Each number is 128 + 24 x the weight over its row's rms, rounded and kept within 0 to 255. Layers, rows and columns count from 0. Numbers have three digits each. The size before them is the row's rms in percent of the matrix's.

# layer 3 MLP down (transposed), 3072x768, rms 0.0268, rows 1975-2000, columns 384-511
106:134152093123102101133077083147142100140175107172062141116148105100134149122124131115129147148124140175142077130090073144158177174153141160131098184170133108123140117138132174126056114181126136099134159125146107133107121103174095100140084129125097175075136138148148142124130110100152090141107137110117127148118131128156113111120128123095136097119118144125137135128168141151116174150166
103:138129147156110123116122134115098127146155137097201112136105130143117130099158118106165131152118156104138101136121162132110094130139178131165085126102092105111149121098167126136136134152147162117125073151130147140144117118161122112110109117104147108155144146131087145131134061162142126122149177122118124129110152146172139126120149110093138185106183116114152099143157140136113136155105
105:125131136123136143108155109076128096121121123143154077093139171156092142138115141111119125124118137103134120135100135160092085159117117097140103168137105096140191131095155156131127118152108134121117119097146123138131147131124107089144102154163112096164150142122131167167110057154086128136134126130134120103111091113158159085155139132098146108140157153104129103104153137132147068127156
110:101159164146139133160118156129104125134169118126134183161109101144123124106145136087117125132143155116119113100136144102119135134147141152141140117137119100109127095116141176155114165132133076128120146112099109134176116092146123118150112105131139160166114129152138118129106124138139110103136123114161130114160120104102124193155132111140085118088123123105120125134138131095099117149113
087:135139153141131116081151121156124124120094113141086126118172138114133117133150115140118127169151167135153167098103106124151183116128132131185117138145157102147136130143139092159143160140161126146111104109134109114161137108119117108190107115153083084133145114087173163155105130125135141133077116100147139129107148129085114132146107104115145124115131109097102157105112140159140168116138
100:095161121150165122097082096147132160144136098128140101124115121118143107120115115161176093154108181117173107162110135147113160112131155127146105148125137087136135101147084135163102128126136169118122100156111130137121113135149148156174141116111162161111130121180111110141163136128089124144132161175109088133113111121176111116146130126190151091128127134111142113148132103101087157094156
112:132139166131149167137125120155150111127155118091096137150166167153122109115143127103111101143140102097118095118141089120155129125126133107109117176127157129132147135130099122140142116108083142123102089117153089100121153114130117157102157130127116168112111148095124150166144183150113120169118133122119151112139110126110138142145045165082122084133116158150147112142179181128138122099101
118:129107138155115174136121134123144145097182123170105113133122096130132108147106124103129136170118148181072138114164121086137113159117122140142145096112127143119124145099152118137075113061119144192105141140135156158127142138091161166168155165148119105131145161094130146127111102084173120102139125132131139122136140183163095148113110132122131128104143140078110142139094137128143188139143
117:129135103155172075140127117145123143133112131177111134083152085094111141142070166114109153163161120105173140122141131119053146121106112126129069158168093176104116100100110131116146123176135119136106107114155092141104118112173060086117126135094131089159116131197130175128132142127136109130131113126072087141110153094150089134106113113128131125143131130095117145121133143134126162131106
093:177125176136132119107134134098105087141138102144120161138156136103137134172135171144136098151133114114111107119154117101121117140091115116139152163149104105120130084142158145114132129129140120081122182128085097130167109147105153172131098115201110154139110155131127126142121141117149149157107156090143138155127105111123123127145111139086138127176094133138139151174121140107131139157155
093:135126146126141130109149133107124151097132124106210142101127111186102151109163103138144143143154103163113082148120175139121124131140131077124110153112133151112125069111122131131153127112136143131142117105092099106178080090114076159162152100176070150135115159126123142099176171148144138162130102139134077101117132106120125126120102141101166123146142111102158115173124094124161118099159
110:127137154122112127111164094127117112126120143126114100115178119137146125133092134095135104135139094108144078105137095122112134118110170158122134120133132140101124131137128102145114136140136149092098171138174127107144116145111092130146107153106125090166130170083091134152157149111142102131117151147180137146128134168150163153104123148071099135143111153098159177111106132132154124122122
097:100135111119150100120125106112106120117097152110159109119133114104120110129104134124130100139138126135128117150102127104090122110154139105123150101106121109144139143161111115120148123132140109131138139129188140139105132138085138149136124153127140091147067128104112164084093121126137096142144113144134139129155124126152110122139072148127148106184138085122164138189134091117082096140129
089:096169140084146191109118126124090135149151131129090091125147097108134108164104112119157088136110100118089137114132104157185126124129138140129118143133152150119132125112143155104121198141149137166172126135109149134127144136123184158143153140141091128130162159065077122097128131116149102155137135146149102153117138166137127124135136145192125138138143122141128086115125086111111127093133
138:138160127146116115158134126137150164128086127139124119114153167166156128160132123098166160117104166151102060104157132149116137139122127133132108084115141173103154112095127129147111140123131119133112131121114123086146137146088128111097093111144159153138109172176138104112112161112120138150123124145147102137154100100135131158133136126120164111104114160126136137142137099143113108144143
126:135136137134110089132138081180165119137147122127154161111123105112123152078135183126121139131111142160143134153147067146125150166154111120152144147161120114097136122141103142155132111106131168114139129145141167093104086132105179167151098095095141124097165120173136058131124110082128127104129126097112133119126109112115138171104151123146095143142145100140130133110171132137122121090186
088:152143129112109113141113138099145124146108127123120094142138138158153146114168121177154110121118070088138104106146140150139147178106147093149137117106150102119118128135119134110130120103122166149115144150103125149113184118101142129115196107108134116098127105092116134137189125206149126090146146151142107110097105117088148144160129171105111121115117128143090121163161145111114145125097
091:139137123114122144152112110140144105147115147090086122105139130176093124181128104093151151115116119134138172137102125086096146105115168103157129125125151155136155092110140114105110139123167149104121128123043098114130150156127142116109115136146126082109146138136175148086125147103080119128086154129156149141078185150075120165138098111153144113129077144142145129102086121131147130102110
110:084113126096119137132123151145143077132115086137142086117118097107109144124104143163110069120140154152109114133085137141157179124118131177109122129152133102128160134108160109143159126139139118135138124128109127130174190148116067102147102156136121094174045047131090124128124150096145120111156117109103118092109106159146166180095138141088096118158147118123123130149120158146091089156087
094:046128144163138111111168116104137159140094149140102097102196127130146145108106118120147121152137112131148161130107091117124106085147132122136112089168099135094141126130129146082150103117142140151148072134078115129099136113152110124172145140114140130154170109129137107090150161169123161128110129099134159146126104121147084107148145097160118087114146138097122144109100135111125115147094
097:146163111143104110148077141159129085120125126073126107136122129136176103102128144118131119127164127109145096096155139115112124137141115121084121152133154121113134140122132126175177101126141082135116148115152109128132137107116116184128119141133113122106110116127110133092136180090136151142163135111176168129136101142072125151147137075115085135146095128162167117132160155110101155096152
092:135108113121115145142149147095039090127130116101112147137136147070160136094101128149123136146145103100106103166148100120161094117149144116154187131136143137095136093121145192140111149118102081126133114177177080136121077109091091118123099105088136102081131164120134096135123124145130117140122076096143148104106147111100112144125129144102123136103119097140103117096146140073128105101117
099:154119114145145121132130130125126166076122123154163159118135125129114117118146183126086166130134112131122163115161138154115166146092150145149162142157138083171140134139110064145128106122144106089162129175145117112128079101132170114132143151116136117081107140147119118164107097118122139159115150124145127176112144157097107106121066140146154121127136127161147129100128141128104095138165
104:120121071139118119135165148106128111123116111138137131159087154103124112135126132111127125110137117098144100116123099100179104137118121169141125141130124124141140132108141141155101138137127030122147128158131134142115176128161121130131144089128149128150155151136135084151122083117122096131097078152172130119127195142082141117135160149128116124169137160144095106130148101118116098139172
095:113119110101146151097146141128151104166140103115110124126088112137099139165110142102095108115175113150170103082095121149154122125114133174130096168146102136140125138119093139137129115116104101166122102138108111127165133123154144120159112122111141141154084165123103149104151144104187049127125143110109142102185127123035117146094182126107155118121104162062144126099117137135117143126138
105:126108120171134162114169135110099091121047096099122113097145126147138114135137130118064144127122151158115121136150111141134099103156089119110110135127125106112091098188164137124128112112167132105122137089080126180126173109164097149088090137143126142137139129115096151112134118186138142124135108116141150160125129139125111148133110081129143136123123132129125133111136154121184129119115
# layer 3 MLP up, 3072x768, rms 0.031, rows 1976-2000, columns 384-511
103:145139138138143120158086160123142122132102119126105100106136127149088092155122130121112104106166144124158114128127129095126158100119124087144133131108166161117165148152123098165133150133105150125127145166158149092164092116167129152106142137121115117070154171128140104139134129113152139123118119118113136114166180121120157100153107120119092129180139148137183102126162176125147104139152
099:156147126119116104192169119138106104123116125137103141124154159110091140170094168108086104170166131162118089113116159091171120157097132122147171140189108153121131162103123127156110110116130131143018102106120124121099114127110091133144115128131135135120157130161158167186126127096141099112138135122118110123123151121120158098126113119105121105110134144080130089130143120140157152137077
105:145110110158127107118105136112124157113087100135147123133143175107172107107103137116176142131126133118134141117144101115154163124159111103094160146142159155139152125058171127097107119113111111115117141133129135148180133104107112115100160120092106119119126081111128156132137099132105097143120108129188120180112143161106168123151116159125149147128194170099116099137106111118123115082105
088:112072089091158170149090188126104122110132143156141124109115152132089117101080125143129126121162120116166074114131114125131127130149122141128154162113099129079141112096105123102062126131108130132137156154126121126120127101120131065129135103150125131083115099124127130156162178130106125121112141119143132144163136135114125139111135134113117117153134185151134125146105146076123114107139
103:096114082168152118116073111148117110103100131153155158149130127125127114099121160105156126144145151118164102166134134110120121145139079093107149173155129181163104134118170093090060129066103136099125130123144136128151110112095104111127130134151127136165082108114154157129156156145119098136133127154122123163101105097131134120137109143123127141144152122177097135107141142114122138107145
107:164151151069135126149111168130107155129134142123095122146129152120126172142098147075100129141132114116149140145175125117160099163113123112088130151153110144135127130143137089151111098154113147101120096146142178101138119105126142113107110146104114167106149140131148093126123159151103139140117129089123144134121115101143080148147112126065124143086142152117154122153164134148121142084142
111:115120112132117120122126099080108105078110151151142109107138108103132063148111099108201162131124131144166114141118116152221123120128156129118140113162144147103213117101162135127082133107135193128084124158144132171115120156102128158104140114150100109124154149088132175129103116118134121091126093126133138130127117168128123108154093109107109178103159125140110139158086090143145168084146
106:157145114118139141158082158095125141117096081129138094135144114092082129127170150098137122144129116115136096157143085051185156123081103117148116119140099145100180102134147129078121150140165133133128112115126111122126110129115120110122135109140160116089132136159162151124108117126147111148180159141120160155134170167192086160146115108105124138151164156118139146158151171159136159154149
096:121136089120117121134103152147102132111161141121156108145117133124119140120152181116113118192130113130100111151126104116124108172133127142136109124153154114128149151109143127154115130136162154131147153117159124146119153124132132149109167196089111178148140120088135094128114079180114155104122145098130106127162106104130173089150148103148139133112178124102125111132122158163088127123135
092:174114123165096161140077152145140154138115099130133116126134127138122148108119135115130161139136164116125130083106102106145100111134091144116181162149115129111153127129139100127136148075129143092125158119125130139107139135156086148124098118087160121128153139161164124160098106132080066106146184144109119164124105129154108112131110089106134157098134120131135131127142132133116138110115
107:110115127150138154125121154178161091120128123161175100154134145116132132131122139144140113118104110134137138145116124139101141157117127103075135121119162143099143075070138125113139078129136196131113123162134144122148121126121121111134152110123110106144124127128134137123087082142179116148178187148151162143113114154121144159177088105153168138121103131116166114138126185131136140140145
103:107156156112118144119127155108159127162133130148100085111168132167133141134088126143121105143176137103089087116152119134132147138148101101141144131124133147126129112101165063116133121101126147121125202134142103126136088109157109146113137142098134099113150163131135099145100091118149115117117124082136093128115137143158163120146107131145144129087155117144147112129116126135145188126129
094:131123111106077107116122109103103121095154094113185134164145133143128167084110115154111160125124130114119155108125112125138136119138129154099114130084095115128135114144139122116144129063139132134094130127139135119140081138116103126127110152101135113135089120179111147153109163130106117107128138148100181121116124112141138121136141133067140118128132134139166148164151130105084102166113
113:159129077157103135167167130099137122124095159150123121128160150144130114094159127145142126146158112116162093061106138126126166141159124111129128120126182148110154136103093123096157102057103100144131119155147105098165130107103118140071138138086114123138128180153135138148145114155132159131119145103129156171142096159113138179129136101093100182128133145145097103170142122138127132128135
112:095090152098181093164093105148137139130165096168140146115119135151134111102153150109154130159155106152102126133172109125143169133151070141129198155134146142123126100160097113112127126116148121174137146171125123128130099100093132122121132116130159127118133120140120126121095147144124112123114111124098118134157098142155162139110133138165122112117134127133128107151165108140129170068129
091:107112088176174121116138141169110098121138156136113081116118152140119086133097137115149167195137108108123108088106088105130116130162077104125130171121097138160127147144105116119144107133072129139131140113134134088142096111118107120112105149161161131121137142143141198150106120134159112112087143136098155124172146137125077119134128090117077162159165139107125153117122117154132097151136
093:142121166135166140086153139151093160088096177122151065120089104123175089141138136142105094110144094182172093151160135160118149114152119133112115104154169125105107144131139120158144098117106122115134154137128118165132130100128127143167099184116148134141120115156114125134093099139133126149126168092110166101154101118166160080105111134155135156125120099131070143135181141129119159122153
100:124147133181127098160139158107130119122160138158151114123102173142141131104106139121108169143120094135142091128152126110137107146134119128115136147098112175130109140143141122089139124076118163129151137131157167085088144131136134115123185094138139201168104133141105169132160119091149142132123153121114103131121137104156164096163120132124125113178130091119150124148132162095139149139084
100:164117137105146076126143119098078090121104128156120133127123140100124125141094139145143102149105122154139133149137091123219139133069100097156181126141094114138105091127133118156118119142135127161125100123139181190121109148164097113147121096190091125121127129111138152116121111138143169135094157108140129135134139152138124177170133123138134117149126129096072135117136126100103129142137
097:141109102106123102161099100115136070145130184119096180153152118159099069146125162105133147156166121115111134097144104147137142124115122178100137118134095130131132114131116126117130120091147124160142154098144152109158143145117107130122137078152172101108152127120103114113129161166100125158136148159122138097122073147128127145149105137122114147107103135138126116088093168134153144119112
096:141093145151173070144096153135120151122148145158132127123141119139096119144144150152135136132117140168125102079126164126112146141091095083116088121126109139146144116148118112129134109132130168126117112137129117090150136137151107127101131140157138158102114110120104148127179178132142140113104128120137118111135117134162143085146104119120116117099114117097108114164132151103128121137170
098:091061122145150100105141149119125147114139132105142125143129126097107133158154126131113118139137165129144075132128126122140084097129122139100171115113122132154120146111130111095111108133116154122147139109133118120114135155152136144086163083155133112141123094086134104158170126132141130146119157170157141122139100155196133122184089121102112127142160133115147092126099121100110131115087
102:077117129130119124139138116147131093108107157123146146119197109158078111093110159112134094162165118130123100168120124125133158127119090134113108143150125127095116120145100095083108132111166123173124138137144122143172069118154144098118131125120107144135122103098133133132147173179150079158146163056091097118097129146159156112129097140131134089159105102098119152113130109092155135100126
093:129103137117118157139117136131112179127119152129110103136136134122142096097116118062117116121122133157133129129099149139101123117156085122095121124093218132110115147077083132132155180102102148133104127145132122117106178079127117126144140113108125107157128111145126166140109154097136101139141148092138079121170132139140122087164133137150104140149131138162082111165169128105121135097140
106:144129142152129141160105118106119124098138117117145095096133126122111127131169139139133107111103080163133105119076110115119159096090097135126139173101173112115178115099189137099111091098089099132147105120148151120143123081085145126142119116130114120112081118132121129142126156116134090156126143097165153118156113141086131131099126105096125149151141112079130121129144140126122135138135